Part of a small language model's weights.
Training: a variant of Adam for these matrices, 13523 steps.
Each number is 200 + 40 x the weight over the matrix's rms, rounded and kept within 0 to 999. Layers, rows and columns count from 0.

# layer 6 MLP gate, 512x192, rms 0.0771, rows 261-266, columns 0-191
234,154,215,154,211,187,180,221,170,175,190,214,160,180,178,201,239,200,210,208,158,173,179,206,193,229,231,176,181,174,280,168,203,223,246,149,254,192,144,203,244,254,204,270,257,280,245,171,190,171,237,210,206,193,176,177,225,239,234,180,210,300,229,267,250,243,205,242,172,165,220,173,130,162,219,222,339,222,190,242,153,267,231,181,137,221,205,278,231,202,219,185,234,133,223,122,152,200,179,184,273,184,175,151,242,234,251,215,185,181,177,214,195,186,163,205,185,167,135,196,187,186,191,169,246,220,207,162,294,179,251,213,259,272,163,222,158,198,264,217,210,203,244,201,168,149,276,188,231,196,216,215,188,257,215,160,198,122,221,218,192,160,195,140,153,220,154,235,209,142,157,155,195,209,151,237,160,159,188,217,224,246,203,192,226,183,127,118,237,228,151,280
290,219,249,224,210,212,212,213,141,174,161,235,237,152,207,214,249,188,153,191,202,187,207,184,171,186,239,198,242,214,245,226,258,135,95,151,236,182,289,171,220,149,188,204,195,229,243,240,139,250,221,244,236,216,119,237,236,232,191,174,245,260,259,178,279,174,194,249,246,155,208,237,128,166,218,194,222,208,198,221,159,185,198,243,271,120,167,210,199,167,209,225,272,191,253,135,219,220,162,159,213,188,189,164,172,250,145,144,177,216,195,139,185,145,167,144,220,252,220,227,230,103,211,147,106,169,169,211,224,173,282,214,228,164,175,265,179,188,241,213,198,151,160,194,160,223,249,195,222,199,174,168,214,283,245,216,201,184,195,216,204,207,176,126,208,212,157,226,186,213,246,144,262,249,246,234,177,235,247,237,168,171,234,208,282,193,208,231,207,218,120,277
245,185,166,205,159,185,208,159,194,207,145,136,196,256,186,202,205,186,175,195,164,212,232,217,213,210,208,173,176,139,197,263,230,171,230,213,190,180,252,161,199,203,209,302,162,179,186,213,203,183,196,196,204,221,222,199,211,162,213,141,236,195,148,138,192,218,211,257,264,247,152,193,192,202,198,176,251,183,168,204,254,227,114,97,209,242,199,205,189,124,154,246,193,197,211,269,206,209,202,251,213,168,241,232,200,260,176,264,205,133,181,163,229,153,263,206,202,156,201,201,154,243,248,193,165,271,191,210,92,222,227,162,289,207,198,226,177,182,181,172,284,200,205,280,223,131,198,137,187,181,230,217,180,175,123,248,173,96,170,209,143,253,245,246,183,183,193,224,159,198,183,248,187,169,211,206,180,155,235,271,130,200,213,193,224,231,161,226,252,236,285,136
270,237,176,207,191,178,204,185,276,250,125,158,159,214,254,261,173,182,174,203,143,236,202,221,173,141,242,146,173,155,155,177,198,179,174,168,228,265,191,171,214,138,225,210,252,201,257,176,102,181,275,300,252,206,194,255,225,216,155,149,264,182,199,214,215,199,249,268,223,128,223,171,223,166,102,224,188,228,151,217,204,155,250,223,176,193,220,178,238,258,195,206,211,206,155,232,256,217,96,218,207,195,180,192,116,203,187,274,148,114,128,165,236,176,191,175,234,167,267,235,173,205,197,232,230,135,245,199,165,229,244,192,215,194,208,226,227,236,232,199,183,246,213,211,247,130,232,192,260,142,209,205,224,225,168,225,162,192,287,183,203,171,177,183,202,216,179,222,199,222,143,189,186,223,200,279,220,242,217,247,215,198,197,141,153,215,216,253,160,244,163,187
170,219,204,241,243,177,156,209,214,255,223,183,223,207,198,189,203,190,209,156,163,291,237,171,244,201,214,231,211,116,236,216,220,164,210,229,196,240,122,182,215,258,237,241,145,217,156,200,254,141,179,263,247,247,191,159,141,205,120,279,143,160,173,257,220,155,160,171,210,174,184,190,211,134,227,276,202,215,252,175,150,249,169,46,162,220,139,175,129,245,211,237,195,239,208,193,198,225,252,156,186,168,202,237,240,138,201,203,189,205,231,155,163,186,255,214,245,225,139,213,186,240,271,223,167,233,204,187,255,150,145,216,196,260,223,228,243,215,197,209,274,179,218,167,193,213,236,160,162,258,158,159,242,235,164,236,109,176,226,174,291,170,256,292,160,184,232,215,207,173,191,240,167,210,189,227,171,174,216,226,199,261,192,218,149,244,241,171,225,140,202,156
180,227,266,112,199,188,174,191,192,195,175,207,174,164,154,179,270,258,250,140,200,221,248,250,203,211,164,232,142,187,176,198,255,263,243,190,145,249,160,145,238,211,182,194,91,268,197,239,150,194,243,209,240,202,228,187,204,180,149,194,149,158,236,199,210,241,251,229,184,172,159,139,212,155,216,182,244,210,258,167,246,156,160,212,168,165,171,272,230,195,265,153,202,187,138,245,246,255,221,204,284,201,244,150,205,192,202,216,226,185,210,234,256,212,236,147,206,213,112,189,273,236,191,120,282,188,284,127,221,226,208,233,282,252,188,148,263,279,224,203,133,206,199,224,228,203,192,188,279,233,260,160,158,250,214,205,165,236,135,231,240,181,248,197,129,162,288,140,184,148,197,209,205,168,192,175,221,224,219,223,253,163,207,228,209,140,232,209,197,165,195,232
# layer 6 MLP up, 512x192, rms 0.0705, rows 261-266, columns 0-191
213,164,249,161,218,212,249,174,224,265,138,164,204,247,234,267,206,149,225,200,174,234,172,211,239,196,255,171,190,175,149,225,181,232,259,216,210,282,223,213,228,233,240,127,141,214,252,260,215,253,221,151,172,196,248,111,244,213,184,240,268,267,161,184,173,224,270,196,220,182,220,149,238,190,173,174,167,255,186,228,162,211,231,225,164,223,199,194,242,130,160,243,171,167,145,154,183,167,209,193,179,152,172,193,216,276,212,193,91,193,222,146,271,140,200,208,233,154,186,146,266,229,206,237,253,162,168,130,227,304,193,176,228,239,153,188,169,138,221,171,172,272,227,203,188,200,241,187,257,193,272,132,88,175,271,224,172,188,167,199,207,162,175,188,195,188,120,269,232,247,121,148,287,213,247,202,236,161,211,203,186,211,128,166,213,261,108,131,169,213,214,178
201,137,221,223,174,173,200,195,167,183,192,253,241,184,215,234,162,214,323,207,184,270,114,199,131,271,207,229,234,277,156,121,179,230,170,232,226,219,186,209,218,206,174,195,199,214,157,215,189,95,210,216,188,205,224,197,133,201,226,187,228,226,241,136,139,222,185,260,216,175,151,137,130,155,244,301,226,225,184,215,229,204,163,240,190,316,208,299,205,155,166,132,201,202,95,216,165,195,216,153,147,191,258,231,250,175,192,223,193,207,200,212,267,186,221,227,206,204,226,160,195,238,189,202,212,206,229,174,127,192,188,165,188,239,200,196,217,163,310,188,192,213,168,115,170,311,186,221,197,178,198,172,176,222,189,254,233,226,215,242,160,191,158,156,83,184,225,157,176,205,187,243,211,170,71,241,192,185,211,244,161,159,224,196,281,122,223,217,190,234,183,202
236,199,209,192,216,194,107,228,187,209,194,261,171,195,139,250,205,201,168,153,203,256,192,176,171,235,158,120,195,199,200,250,218,147,168,201,247,156,197,172,232,204,278,148,265,225,240,113,269,209,218,216,214,191,221,214,235,209,253,214,148,221,213,230,269,166,191,182,183,187,228,270,222,213,159,149,110,203,192,224,227,220,259,157,228,220,179,232,208,170,201,232,146,165,215,123,247,202,210,178,179,166,139,220,223,183,219,200,209,169,221,213,186,221,218,205,183,197,227,237,210,157,203,252,224,156,207,136,218,212,182,352,137,205,105,214,254,266,250,169,116,244,192,155,252,221,168,170,202,226,160,193,198,215,195,178,162,162,231,160,241,210,192,184,231,201,171,216,240,155,239,191,185,203,168,158,191,190,258,198,224,210,225,264,190,253,176,205,227,176,228,271
207,139,245,214,192,220,177,166,257,187,256,257,213,123,166,105,256,199,205,206,210,211,204,171,164,207,164,180,191,213,195,202,226,161,144,172,171,192,133,182,245,179,233,265,203,207,253,300,174,244,240,144,177,239,196,284,184,238,150,174,274,169,224,212,205,229,174,189,235,268,229,183,194,189,207,211,210,178,227,176,191,164,226,229,210,193,178,153,216,206,174,311,219,180,246,211,221,230,268,130,237,190,227,175,164,219,251,245,234,171,188,235,145,204,120,173,215,254,193,215,168,206,230,129,168,237,179,157,243,190,225,126,177,270,203,216,143,182,269,191,192,182,146,186,138,202,124,166,196,207,210,169,244,151,155,204,198,180,248,201,208,174,210,162,188,168,109,75,227,193,166,262,228,135,242,221,198,177,199,238,264,252,186,157,264,240,219,232,199,247,233,176
204,221,213,138,231,261,210,211,193,153,237,168,249,209,216,214,242,180,177,147,183,202,194,183,203,292,165,279,206,284,282,165,209,160,208,197,205,175,201,241,237,196,256,208,223,197,139,155,224,242,218,246,196,202,172,220,218,224,255,153,194,135,133,150,163,204,119,249,215,197,204,219,170,163,163,223,210,256,202,218,171,198,204,177,172,193,185,214,51,220,190,199,178,188,247,172,246,248,239,159,260,222,166,221,130,141,145,138,155,201,174,227,198,193,166,251,137,290,174,156,154,156,182,205,235,186,237,221,132,108,229,279,214,216,183,214,123,236,225,138,225,283,134,212,173,236,232,178,216,188,250,201,177,179,223,206,152,331,172,221,164,202,218,174,225,96,147,234,154,243,167,251,205,176,173,289,223,238,198,194,178,221,199,186,218,199,178,246,175,187,179,182
189,173,204,214,221,184,157,210,247,171,198,165,152,196,110,207,163,167,236,203,214,174,255,180,206,225,229,182,148,112,202,206,239,167,166,189,212,201,206,187,183,232,309,142,180,193,235,238,219,191,150,137,183,150,264,208,178,235,167,203,191,262,206,243,235,196,200,205,177,246,231,233,217,268,283,189,154,236,213,140,202,276,205,186,241,216,239,226,253,240,179,238,180,199,276,174,188,191,211,168,218,191,185,183,207,222,253,167,226,264,213,218,172,206,247,141,226,225,229,198,141,91,160,255,79,169,185,255,249,270,189,204,187,164,212,200,181,191,182,151,204,162,234,238,168,193,247,173,151,173,119,178,206,264,199,229,187,115,232,210,235,181,201,309,168,233,218,274,284,126,262,189,278,180,238,173,220,152,137,196,142,237,186,227,246,232,154,145,167,229,274,194
# layer 6 MLP down (transposed), 512x192, rms 0.067, rows 261-265, columns 0-191
183,204,135,213,144,192,215,153,236,173,149,199,215,211,250,186,179,223,182,202,230,283,179,124,205,145,189,172,226,189,217,206,101,234,182,220,185,179,200,167,304,235,239,265,193,153,193,288,243,193,188,164,246,245,190,224,193,172,248,248,200,212,248,174,171,214,162,185,215,258,99,213,221,253,169,120,199,229,223,188,248,188,185,165,283,266,199,216,215,208,162,193,179,177,280,151,194,193,208,234,265,233,219,138,225,252,158,242,143,195,151,218,294,172,297,183,150,139,223,99,191,181,259,197,262,200,217,233,211,273,164,192,260,160,135,249,170,175,190,240,174,213,212,212,202,196,191,251,251,234,191,294,192,251,226,158,178,195,179,195,185,276,264,283,270,181,133,186,212,222,150,213,153,189,202,219,211,192,256,269,252,160,157,154,199,227,136,155,227,230,198,227
265,214,219,216,191,189,232,179,143,136,184,179,158,156,252,215,273,179,228,239,218,248,231,219,169,124,252,180,225,186,192,199,230,186,235,234,221,182,218,137,144,172,249,151,162,262,104,193,112,142,267,281,155,192,154,219,224,187,214,230,196,180,151,213,189,182,191,161,222,163,239,194,210,176,235,228,184,243,182,216,226,255,214,154,124,208,253,133,262,177,253,188,148,174,232,225,228,145,187,196,221,55,211,167,203,187,142,248,245,207,174,145,93,184,215,221,160,192,248,223,194,179,255,199,239,170,202,224,188,162,177,191,225,219,217,230,233,205,221,249,171,187,205,238,150,301,168,179,283,261,183,213,222,212,137,203,179,206,253,254,200,195,225,169,195,248,253,122,230,193,188,148,198,252,214,272,170,127,191,252,189,234,160,218,234,216,184,196,214,263,146,104
264,146,158,197,173,213,156,159,190,192,187,106,143,235,215,142,185,175,182,197,202,215,223,130,178,166,171,159,160,193,192,202,191,167,182,227,198,158,184,161,252,210,183,237,165,173,176,263,153,199,199,201,223,228,207,215,232,233,276,149,274,154,192,203,160,200,207,179,227,227,177,219,162,230,204,171,187,187,153,202,196,139,164,168,242,223,231,198,255,193,178,267,192,135,178,228,240,190,163,302,238,173,244,241,256,186,162,184,145,170,173,125,232,193,220,199,221,178,171,241,202,200,259,269,153,267,226,207,157,130,265,192,174,170,188,174,164,163,219,166,165,258,172,194,145,206,88,166,195,220,224,252,215,178,175,227,194,113,162,188,232,212,197,210,175,149,207,223,204,142,212,259,195,215,269,173,187,102,243,189,217,180,151,226,265,176,270,145,170,212,243,218
206,209,223,213,157,188,104,240,161,235,194,219,249,199,251,297,181,140,156,189,243,193,194,281,187,183,145,216,172,229,189,265,248,174,224,199,222,201,200,267,209,97,196,207,262,235,237,143,204,179,217,266,287,234,159,151,218,149,176,236,207,136,182,213,206,196,199,159,268,158,197,215,268,192,210,239,232,228,179,232,202,168,230,161,109,164,230,224,186,238,215,137,179,260,146,214,215,185,158,137,121,172,220,207,236,223,149,199,143,169,187,197,245,111,214,248,197,190,229,242,224,226,195,222,210,152,199,243,156,310,208,291,205,203,196,192,262,177,185,230,196,240,168,187,198,198,230,223,236,161,189,192,170,201,167,201,167,244,245,151,189,136,201,216,189,286,244,271,178,222,204,183,196,180,164,219,195,175,241,194,161,182,285,196,178,267,153,241,233,191,150,175
167,167,230,233,180,172,209,203,215,183,172,223,198,183,133,171,246,186,147,230,259,220,192,186,125,224,164,184,164,178,215,180,188,242,189,173,225,192,171,295,172,168,211,273,229,224,146,211,223,194,190,220,151,154,216,217,200,180,237,241,173,217,173,174,158,253,218,245,229,208,134,268,134,179,219,238,166,204,153,153,236,220,178,261,200,248,157,219,198,143,153,221,233,187,224,178,222,203,140,195,235,254,179,159,302,111,166,207,213,191,260,284,322,240,209,128,170,195,235,222,201,226,225,191,138,216,189,203,182,278,221,209,220,130,223,215,195,243,207,161,204,176,199,98,242,163,133,251,163,170,222,240,226,226,162,218,329,212,222,214,208,154,159,174,214,299,235,259,136,194,236,272,193,256,180,125,305,183,157,130,180,150,205,204,227,243,158,220,194,177,214,216